config.yaml
num_hidden_layers: 8
hidden_size: 64
num_attention_heads: 4
num_key_value_heads: 4
head_dim: 32
intermediate_size: 256
vocab_size: 16384
hidden_act: "tanh_gelu"
norm: "layernorm"
norm_place: "pre"
norm_eps: 1e-05
positions: "rope"
rope_theta: 500000.0
rope_fraction: 0.5
qk_norm: false
attn_scale: 0.177
bias: "none"
tie_word_embeddings: true
parallel_block: true
init: "uniform"
init_std_qkv: 0.0625
init_std_o: 0.0
init_std_up: 0.0625
init_std_down: 0.0
optimizer: "muon_variant"
learning_rate: 0.00742
lr_mult_o: 3.0
lr_head: 0.00822
max_grad_norm: 0.5
warmup_steps: 200
schedule: "wsd"
decay_fraction: 0.251
decay_shape: "linear"
final_lr_fraction: 0.0
batch_tokens: 16384
max_seq_len: 2048
doc_mask: true
train_tokens: 105500000
max_steps: 6440
dataset: "wikipedia_en"
Each number is 128 + 32 x the weight over its row's rms, rounded and kept within 0 to 255. Layers, rows and columns count from 0. Numbers have three digits each. The size before them is the row's rms in percent of the matrix's.

# q: layer 5 attention query, 128x64, rms 0.192, rows 0-19, columns 0-63
# k: layer 5 attention key, 128x64, rms 0.203, rows 0-19, columns 0-63
q0 116:171141137168083128148092129178164134159088173160126156091123124152153122171172158122113176136080131144138130137170127088223119141128198102127104142148211130133115135179154142124163109075154120
k0 109:238159108163140149141122138156146128207119156166140144134081165156106143133093192157116168112112103126155149132151153166163157109076151113178115102093145127160139175129154181106108126092174136
q1 093:095140085143111104073088121099116107181113157107133154102142118094136148161127104135119148105112130129151121128104121093124091187136199079109156171169215098174119163156165122165100196091120074
k1 085:153125111068150131094156069098113159114120077093090130142079117114097095131110126121117136128080083119161121109148082084137142065112076141077124124087105186105103101061103141106154075171098081
q2 108:032093141080157126106121106072118149091144091117084094120132131060079109173117081133129117117111101092110115120091086102096118121146122094165144131117102100097098098116132137108094088114090038
k2 116:088100079095100151096117166110079128068141119126099121178100102137116113123086072177113102098128132093099095163177130112051085090181113131112143091045136080158140119136121138130123087132098108
q3 101:184158159128100171143139111118151111154111111166119155098172135114197115136187170108140168145122131102167167049146107135186164074110161148161089136083179169111115113155088180115142141168143126
k3 099:142097130157134173142132067202140128138110156189159147127155158135152150163199137136126135125164097147158160137111112161209159139142130101118162148121190172138062134090150139137171096197135123
q4 120:116153081114163153108119159203180092071108178124127124124107155229132103149103119138137145137128143215085074135117183126129075107153114152159118120113113140121151170111150094160131163137155117
k4 113:157131127085157114168127089132086085089087127116139086130116111071082072172152194132108104118103164154122131118150157141100100124073110144088121094070051134123113139068132102123127180172165157
q5 108:112106147193062117111131206098140178106140113153142174087131157146175145147113150127153189157137129137181145131221097094087106153131109105168143097173129075134144123169144120158144157131133159
k5 108:088105147083088127102124141193157125122129148112090119158090160161151153143153145115176164131126152119170145138140123126119148166127071132184065091119142155091107139125128096224186104198084145
q6 120:133116119081123073116136141147164077147125145071040139123087119103149099094097100156133116109113171208054090167069145150108079121166088151152167160101128113104134120148124112100127139157106106
k6 116:138144091117129128114138091105104063094161162102081073119070069066107124120151142156109063100195180157113116139094090123092088115141095107099157156117089118197132087112121111108097137137149140
q7 083:100140118108155130084100109056129127061116128146143135122143136086093178177063097111141130182143138096130139150166122155059187204138138109140094107161072152199152107125098134133131144116116143
k7 122:085137146156152115147187154181161165079152133093109147150186157159159156142138069147188156142123139094119174130121130168120177158151158162172064109167165138115127099126132112189145133152094186
q8 070:081116105143147127083115109123105116080157126091126155122118143098098087181139146182123176174181160121111167110186122145133174101104226151195097125183102126165100138145136132157127102077123117
k8 161:079109167166125148168182140151125188104166142067133144182192192172165165137138121158168132152169121130155116131145150143147164145148144140190096096201143113119126110143149152161158082124133166
q9 152:134122171174141139132114171121154110151162137170134151159185118146158112180139122131108168127128137127232186106141144161136174139157163151201124207154176146160156147124108180140148106122150100
k9 082:132136189112140105130086128195150134166159183158125179122101066159100104136131080089102111174124145129158099095065141099101128113162117090084148149090135076121116102136109172154072172118183143
q10 112:126068093043098109143175132097184122141150138109095149118175133112143168077101088128136120151132110097084062172090137113124185157066185103141161144106109100097089134136136182144156128121147124
k10 110:164107102093076140027135164111082113168150116181104127095135117101145129053064149154118142157118121050128099175081143130110149133129157115140129161117165107137088121117107191106106125120130160
q11 124:108146141057080106052132153122111104129094196153128191063127097128069113146092095151155129128114102101095125158103083090100096118088116125133118083107050118116121114093123127140172095110108102
k11 110:110105128127081094062165152129076193138091176116150166074132160150076119117133076099125111162093123107080095142124152115113099147100078199152135132163084103082089095109108106129147125117085090
q12 120:131138076106059079136079109150058129128140151111133079114151095099095099105102122068103118086055072104115137100100179109108103118084106058120113090106128093154074114132110121122124165130135143
k12 099:095160132095083103166143152188119124081118141125118119129112140196151097081144084146158151109073034112128215112079166105129134141116105122112127110125142143121132136146166109149167148142212128
q13 123:112117091168179109108160173168148084155130118097163171136178071093136057140188131145132151085159139116151174179105156076159147092174118118178099168134148136131162170120149139087134108169137140
k13 111:080130174155175189138164151153128159142127150089155174174175123154139112143110112139102089138201119156132135184066111089113125111145138168089106110081086088101168133139185147115084153149082150
q14 108:121161165096060082137092063085159196118134113099105105160071088127145087157152126144122163123095186092072071111174115098121128101114109160136141117115135122137126158136141131117216114163130135
k14 099:095109135135078118161124070122091159105140110066120118206061155135109131143125177112143122162111178083091090154130121154084091088076174110142152106079129157141129105163156142101191133175134141
q15 115:166167103082178159140131190128095146187156157150137172113180167160147175097107124116145152138147197146147135124124095153172080123159142189184108086123154083121160137128164142070120095120152125
k15 103:152132074135193181114120189167114142120119114093121145079136110187095155139113139074133150139137190117202124103087078129137090105171156197203150128139127140128137127097139111094124160094134138
q16 119:142154160162108167095141130114099147159108079095084157138148117082100152213165126102092178099175102180156173142087116162116172089118160104111133082127113142090134142088123125168108179082163158
k16 107:126093138077142163104119140151140124130129097129045145164103148121129165162146117085125137092161090203079109122110116196131122085164119115085105092164165120058057127155120132155159185135139109
q17 107:137134098142107142142105127118088139139123127143126156135136195089089124157058104094074071153141130179123105129119157110087105162144099099162135172096116112169164146138204128170153120180079211
k17 113:120111080152070103123137144093084118068100144150137112098134116129115094157155072143095099141083112148107161068125144075134155065128090102154147174116148105121171164131207133194077154126129159
q18 111:167135109151089186210140098109101160165116130076167182109176163151111128128167127149133150157133176155146106167147089119126167073109129097114142185176099123163092154087143172077135122123149169
k18 103:091102143112125153168121081150110146117139112117175111092139162190091120134071144145138174110190125134127135151101115111097153056127156164110169155198144166158050179114148184128117126156090154
q19 115:112127104186074195082113170125138085159172158190163145118054101130208139154097172118144160133138113078101109100176188115123132114118138112136131107150138132133147160097157173117106128111175127
k19 108:146134182117086151104123157153121110155171105175189146141091134132104126179112188101117126114139107080101125130176153140156150111112135186116111042107128068089098101096142072133126096094169184